{
  "num_hidden_layers": 14,
  "hidden_size": 192,
  "num_attention_heads": 3,
  "num_key_value_heads": 3,
  "head_dim": 64,
  "intermediate_size": 768,
  "vocab_size": 898,
  "hidden_act": "tanh_gelu",
  "norm": "layernorm",
  "norm_place": "pre",
  "norm_eps": 1e-05,
  "positions": "learned",
  "qk_norm": false,
  "attn_scale": 0.125,
  "bias": "all",
  "tie_word_embeddings": true,
  "parallel_block": false,
  "init": "normal",
  "init_std_qkv": 0.0509,
  "init_std_o": 0.00961,
  "init_std_up": 0.0509,
  "init_std_down": 0.00481,
  "optimizer": "soap_variant",
  "learning_rate": 0.00808,
  "lr_mult_o": 1.11,
  "beta1": 0.95,
  "beta2": 0.95,
  "lr_head": 0.00798,
  "max_grad_norm": 0.5,
  "warmup_steps": 200,
  "schedule": "wsd",
  "decay_fraction": 0.824,
  "decay_shape": "pow",
  "final_lr_fraction": 0.02,
  "batch_tokens": 65536,
  "max_seq_len": 512,
  "doc_mask": true,
  "train_tokens": 275900000,
  "max_steps": 4210,
  "dataset": "wikipedia_en"
}
Each number is 500 + 50 x the weight over its row's rms, rounded and kept within 0 to 999. Layers, rows and columns count from 0. Numbers have three digits each. The size before them is the row's rms in percent of the matrix's.

# v: layer 5 attention value, 192x192, rms 0.25, rows 105-127, columns 144-191
# o: layer 5 attention output (transposed), 192x192, rms 0.25, rows 105-127, columns 144-191
# q: layer 5 attention query, 192x192, rms 0.291, rows 128-164, columns 144-191
# k: layer 5 attention key, 192x192, rms 0.269, rows 128-164, columns 144-191
v105 092:536560416425474450518487469517444466479434425505592518469496512473490475495440564463478602467376449559612495470471412573570551460529440537555421
o105 100:463494558561480512615530548510506544552597526546423501499486415572449484378553522487604387533600474444488515577408500462460471473478424441569603
v106 086:585551405508448489428471522453540457504536494506507526494522572456470463478391471528520440540545512570418480455568478461471545616554538603477408
o106 093:544602533545500487421519543481548536505447576557510492563456511505521546480470502492516562447555510513518545478447544521417534520471520478523522
v107 092:516511578415527507516466472452500541431436494507476484482501567419483529491441461528519451445383507584490470506563581453480552459503461484527512
o107 103:495546500540417470523469578500527478580449474522551466494523535489593481514560451505424461520507555465481583569415486515472486518532492427461540
v108 089:468479526557493584452475501424530473380489533556526576509601495465460460533478550506397567510460567467521542555522468501391444452430590466558528
o108 101:516462514453558488419557487513501414411453508464394501439481526601427511535391384522528453573432531533510476512428515464545497555508325517508403
v109 104:526569517507444520510411422455441527551503473481493576473549602549413474487409482559514552487514549571542500519487384510523452500518560511516533
o109 108:470481539502567481453507536595502409468523453511490502442474416467411480518544459527483445497459526508544527474500582478421493551420565444427540
v110 093:442457560426600488497608530567546477431466474445467510520580465546516597505577510572484488489519463503543472461426508455448478452452508481468505
o110 093:597512479498479485511465580359437502469496468475500518498437517488499522571527501396520420459478500519437550495487577467508482470590523525494450
v111 101:499518472612540471535481385514460519456490551622535501474530513519449440444543431482564508491509562560502487524445452500555529446560515476514529
o111 103:509513483509503505544468458479510455566501443553465498517449502465442562573507485584398558559451500441513516411499507438443531594480487441525502
v112 094:481483450468476474571520455563575470354482436624460566490515533414459510567430570588641482489410510493453558535595457453585494504493536552472465
o112 101:531535447545527523495508539471457555575451484488596533500534423540531506388434500468468490584537547414493471500437579520513510555453467455536539
v113 093:451536467484444444462492556520510563535481516605475492471509592576510612435513486484538449418468515527505463541532494529454514568536502540554470
o113 100:483452477572552475473498546509445439523569514507563464526568466464409590490427529425479495458450431430529484467473548537454436452442519409491486
v114 090:540527496529436540464564401546472486526484455539470495468454559468593464520536526585500582506491549503466461466528444521595587486567483466476458
o114 099:525519558507542526384409567549519533556536512398550457585447409547476549443402553588528439604565480553468495488511526509426427523523546507484569
v115 097:472474569503494537490425463573457529529540466575516434490567568482507491549490442518516561423498516514538520567526517524541502558504481410479421
o115 098:492578429448524581468556525462499547467528498407378450513493521547586563437450549477510501464559526537465548569378523467526464546518392545502566
v116 092:518500483469407558587499539544475552496516522532611558606483556547570521469555473546388523573527432553572480521586519465501524578499513494470510
o116 102:507517485557522508492585498532504563461531521475451515387568543473440520492544516475513519454656439509458442458514528472554439494489571520529425
v117 083:493599480523497510560467478563454497453490538576496636512549433572445501474455443489562536507488471588495513456515540567469470488543488422468468
o117 096:519501388412474599420553539405551426575519463462495569450541520466452531530470523511455514516503491396470503397500546504469462535460500464542554
v118 101:489493386446453533568482415452445523512444570516528653431551465452533506574454433532550520552558495564447518390470523504534456478523495493492522
o118 114:539538511490538449559588603484449442578577403596550548604472580594521486432558492427459549530448598507533493517572520517476532616435534479533447
v119 088:451527448515404598529503448463517512450559501464458514544537542529452480448527599482440437479466476496463476490565468516462469419465545481595459
o119 092:451449496490503534509467516448423513542444562531477539438530560544530473456449459526451564535463503564522460487496551483535625483516389533585465
v120 106:509460511593588484519573573636573427453535467424539507519463443543578527566445385521489423470560446453551482469479519491442483381430407446513490
o120 104:455447472502462478492458458393502565514527546478548487485528388441468533538522506417581604618519570614519545467497544463488497491600538538440525
v121 086:457501507526523604612518521495441565462484532512441533536551466521563555465505594494456454468594438506361553473475539574463544518559503523468575
o121 095:510521493522525427442448529483480480463413467500476466457518583523505437531545401517541435480469505530531439503447576436531523485541451555580436
v122 088:499554429486468508538561413480489463543519523526423531515598506500551437504420601514507504441405557647482483490539418510478438549508572519489550
o122 094:547464476472551532441448560460534468555459422496535494590428451491464539452516418517514499490505536470582602473533562562488524459575378478546493
v123 091:475558591458434410507477523556553448522522488460505451527526565544473528498466501487486430597517478561576442578613520472501438443432490514517541
o123 099:432454448447576501425512378433460490528610498518470418416507441538542479430543494484477539516532501501456484447532541504508570515539528485434439
v124 102:506507497523550500594560524485510563393406516494530542424497465439513458508587461535521522560491502421497395500539470384471465367461394452535497
o124 102:482430473483522443465525572433525574581591416576524526531607561558439517521433599461447517469477485568442543506430514505481500550452574511557529
v125 089:482504554539417467441503474436570467608544370577434484413481517500472517532527549466426537483551479607545508555532580440499457457502491482547592
o125 097:470479492459503408456476571580481527486444563402541479544472450429554483482391496478560423590442512475475532464484449491499564430520447492451431
v126 078:478466465523490470424564488451438472469494477587478524473535477436540508531457481511508546446461503530481538541474525542562546546574481501485513
o126 087:500512586447424501532436472533551510476509444391504429472498442572414501461467449512524501528521508525571456399536525494410423515524539517547476
v127 099:453549524586523481530491512507508461417488520493589511421523464448492550453476480451385497470512550547519506515501522624527489451530426405437477
o127 109:494549501427406479481447604506507495444535534444397374556526577534480475494549507484530530458636481509474480532533543429501507355426494529552528
q128 098:590473540513442521486473471455457488486458435489482497489470525492552466528530513566552597540552457531447453438554436511481493496475610449484564
k128 094:558521597468437463475461496562558523491407548520467490468390402428380496548509480486581491449473402478418439467475475414458514418428616465452538
q129 094:511459485542485544539428442473468458453550533587500538493423430434495475545579582510425541501391497465468531373461480537509386486573472475416464
k129 091:570472483508409600533553535409436412552569490513485559547333478458458530463490460551467462479531476446542583442558410460446520426437412490526520
q130 090:461526501549463545553538464451530467518588441525508324429460486596563546556531446461491402550550456535529435491467483569499508501548451546497487
k130 093:473520485538500490472468461436499503493523447511504472437528522488515578554415447477505492497460459576567468493486403477528490545552561486461519
q131 094:499587527517515424523436506518424552451559447528502451448461493434461497538550589510457487590490535545530480445467527486563450419482491462481618
k131 098:613520528459458481501495536495533533541505495459515398498474465370419537483578492461529543483562588501441456499521450428552554431548476518453466
q132 097:433501602483537510489521506489470516491572500500545514513531522443503483519589491524455510539375462440436522527486495439551450515471454460486589
k132 092:479491499467492475566521452580573422499486522533560508529451511572496478402535550504501445456466485375572509570525453447537493497385580482533476
q133 087:447562501535441591580470530545538448397606442460511476541599509616530378577499610502472507527493562516518501454459569447604488544499518524521523
k133 089:476456458463460575440507429513534542463506475450530504454496473498448507433504582447401445562520461596489468493476487549461461475450446403467526
q134 092:514558504396594610528512424562458549521478601534498464495492500466484547521523529615519627451481510456567461487433527502559549470525496405552528
k134 096:556424537410558427507526522417461549524622515492547486519504519402492421506591509335488501477486436439517471445471523427557425509556552468449542
q135 101:462499491400508526565537567438440501515520584532597499437472521527482501568483424522483524474532488488582420453481515448481473468462494537434523
k135 101:523514463455536492439535514566469503455555469489493418474427475398549527470428497521502579503429514515429515475475457430531555455515533512386488
q136 094:591520501567411480588538430524437450476489569402467515552527511543388487530428530544501601508425494564582460465383475592394459502421544592505556
k136 097:565532483504546614521584425509502526537542500463432534461522510514482443568603536551526536496484459457483445503410513451575532365583438475528572
q137 085:571491459475517448500481480539575542491402503578544475509467633442501436585524463477507510496523401530464465489533555482483419428531540512584569
k137 088:516520498420476405479543533491463494520476575421577435509443518427474470468560500496456508636491495546519535536381525510576490513498555470494430
q138 095:495524492506575523556472483473520471472561391459426506570504488534456581551516449483415500590509476506559479476500494457550529503493554427500493
k138 101:559520563513522514449472482522388537532454461476506459535495539444456557454510537566448493414545486478479549537509510433442504599552517576552443
q139 090:495596441537496520479590507491469466467539482514545533465519516454401585447514499441501489444500548499503465542555486449523512440461491469489422
k139 092:454477484533516444397501465508476532494486486421512498518494559490526458480515638495513491541445539587499523482563475422545544549413459469481435
q140 090:554502461512503370553471565395508496516437496522571482480494433561486496552493495549517431515487566537495447573473502495457517502420519494413531
k140 093:546524472480456451531443517558563415415497492470496445529480512545503542471525481450484415523523517536548473534518569540460602405412476498474535
q141 095:502463576490526530522482481498517490528509457612441556582531417419501522475527521406456503528582599474455482435500575536470496466402503534478468
k141 098:565579535535518422446575472481520483557519493527492543451491452480464540485458464425466637494491466528539490442509495544435553492474509539572467
q142 088:473552514583457523453435495547541527529548495472452453513443434490362557508613444516554547464518546543433532467514470580448585551533579512452556
k142 087:524535578527484629545538425578514454521522526476489500426476402523478435481536530466503612563525554496514494457482456426473625503478509485472469
q143 096:513489529482542465472508412533471444509617413500510485573526548520475507508481550549640554461496500563559466459530470419555480524452493427503463
k143 093:528511506480500547435503440506548554442463532539503448619564505538466481545536468456511535483448499503515475466463527452515527639553517419576529
q144 090:521410492450451462444523541496569480572548512490589494476517528446462512569490446518520443519500517477543500424574418484529520527533490473508445
k144 096:468568498551505526569501489539533524555530518556572443494555456453412567522623491497450462569531535596568601527491487494471509427496543541449606
q145 096:614497498465477481546453444514415534504520484540433555522448448441541427477542586552542558494479459473537439525557480515446470566412518482541509
k145 097:460532577531474523519483469489475510544500508572431555464433427508521580488514513443444504361495491415548437536512537425496593481445511562555494
q146 089:486443524416400340495510493520427473480476457462630518508592569477480470494536447486485523528534531560478512557416407566488533471555459401480467
k146 092:535525497493464623538514606507518539439520463464513568538467439503442550517462509500519572497513436550501538434505506419600492537485453500478475
q147 087:487511465497509404498468531600545520510537439517467559524479455497543434398498529502466510536556509502540477510443490511518429412414484481551512
k147 093:493441463434522493535544577465543551506514455379532530479529494486493551499474397500511440448511492464439491490581546445485582494525579465450463
q148 097:531525544452409512446520560533500524540490371424458488507439412511555522514581506515455485463493526486547521502431478515559463467448533523544540
k148 100:574530417482491589496510407495477471526505519492488454399527549494465496591503522432526412541546510422385497521459505485484491469495604498498497
q149 090:495565520437495530465641536488506495504536444509539466607528470467559529541553409568344504473499512492499509458509531477479461490466518544599450
k149 091:571498439534444481594446529488531508467514420526585465516488483622406565500521510397503554496475479501508522440532491525478408487466503473489433
q150 096:462444450527512489417422592523476522560510463548516453522546481594521396475507419465374570438434456473477468488444483428538555455471570486445514
k150 099:484553566535556505495515479494514512515536610510514582512595618471386492412468539497505408563483573432501473495509545491464524434528405540442468
q151 101:394572517535476535558589585493495407495494518554405486399575468414493481514551413383484574452510503438505497509478574442495532487545437477491490
k151 102:405469506534488505585528450540441521473492436486429452550504442549509555583516441483486554562538517495473482577501452484477474546486403485545444
q152 090:521492535520453485565453516531545453560477585454450422503590544367568556455476522528495503440547548516434397582580506456488519478490521399554479
k152 096:560483533460529497395622530536520473489425499448530545444583389472517546536564502435481551469482525501515547449504498534506388556456551602429490
q153 092:487539529478484449464544448526429430535488453498458534466475449575561519505508504495536485466518464392587493478425559525412425446448583501457483
k153 097:532571583446537576461502514484552463543591610524496425414430449504641531520447455461540416449517514482546493470474488550501480527570489452409462
q154 090:501600492550626422484383582412444461478552481479509608527488500556509395512576546506523484546492424496474454454471537535463530564521508470421465
k154 089:421646444478493460514499517466426453508468515464490560487560479455553606497574448433533475470528491473480436510549524446438501471444405493470598
q155 096:494371476535458544603585481470489487511523458459515505456338436499516519507405452431554423497467511469451481431492546482579500517492451516494438
k155 092:462500429544516487530538523523462401461414597557543490572446543501539509534513525452516442497534527611479521513504557499493437480514545555526468
q156 084:557478444474525428480505544506533529406462472514462521618570568470496475490465581483509467475483472557594570471461349475557524432529456556500603
k156 089:487526571442517526543434491494501478442470547523549581566480550543538510507397485531492484434490483526460537472505498447589531501387446423425522
q157 095:518454524553571501439530541516464442481417553454492503538501566569502527477516535519509603501525569474525534413490491495522570552456490485445496
k157 099:514557449447583535485582469524479456518494491535441480506484450418458481436545602410465446510542538517432551468523496597507535489489564504517501
q158 089:539538541621495482494543529517481604436411572592454555518468477465434548557468524516504510523412419394513456521442410535432472457563476584550470
k158 102:514523389465513473470564444521524381501559533553504532567549586551534473414499518496483470527575451503536443569515511478528486518581424476551492
q159 097:487470491514473520452503552541470541488519540461475468459507521516536530548503489469568484468557457450408486462549533459482548447469470528489524
k159 102:621557492480535385581380441552438517574553441490569537441533571470629540494487494518517490562504495448511461586553394514522428479474559441528466
q160 080:505375476537448510607513557509444533517527535518464504516512543595501486510504457496517456465492480490501481532516446483497478455427533491466569
k160 093:457495539398587525461545568503515552530460544396505512489553494530461427437489543517489411422529536560473463518527559496565489480476503452604539
q161 091:543461554423508449532454497431574475489508559549482500536499513470384572492551475565513515524407427636415504482482557457442539523407516475484558
k161 101:487509455569469462466485429478604504447486542477467576594497472426489466524565533531434475404442460462531397514585401340522486422530544505466500
q162 095:481610456539487430435475465483498440491520439546513454520583534519594508466479520586571533499521438504548463481534444476495497492569559517529507
k162 087:462460442449530534544443501571510552459518497463461490399500502570592495422452496469562501554435479542537491462491467493451507406516545522539432
q163 088:578498449510526590565493524527477523517412429524492488568537509536513524498494587542501493474529566528557459581389535524564557639475449503512534
k163 097:534503545477585578578489414475433483445492493520452564490520529550555457540411519537384560487416431531482471501509501539429445524436580464524517
q164 086:485457474547600456468542516458466439513545572594441418575464462484606545569488640490437471429457485492447573506474542531568530399516505517530479
k164 096:541502467492508458465470422517537531553423463538531483550579500490464479493484538510434504490443517510549588450507420615516443457503489427461553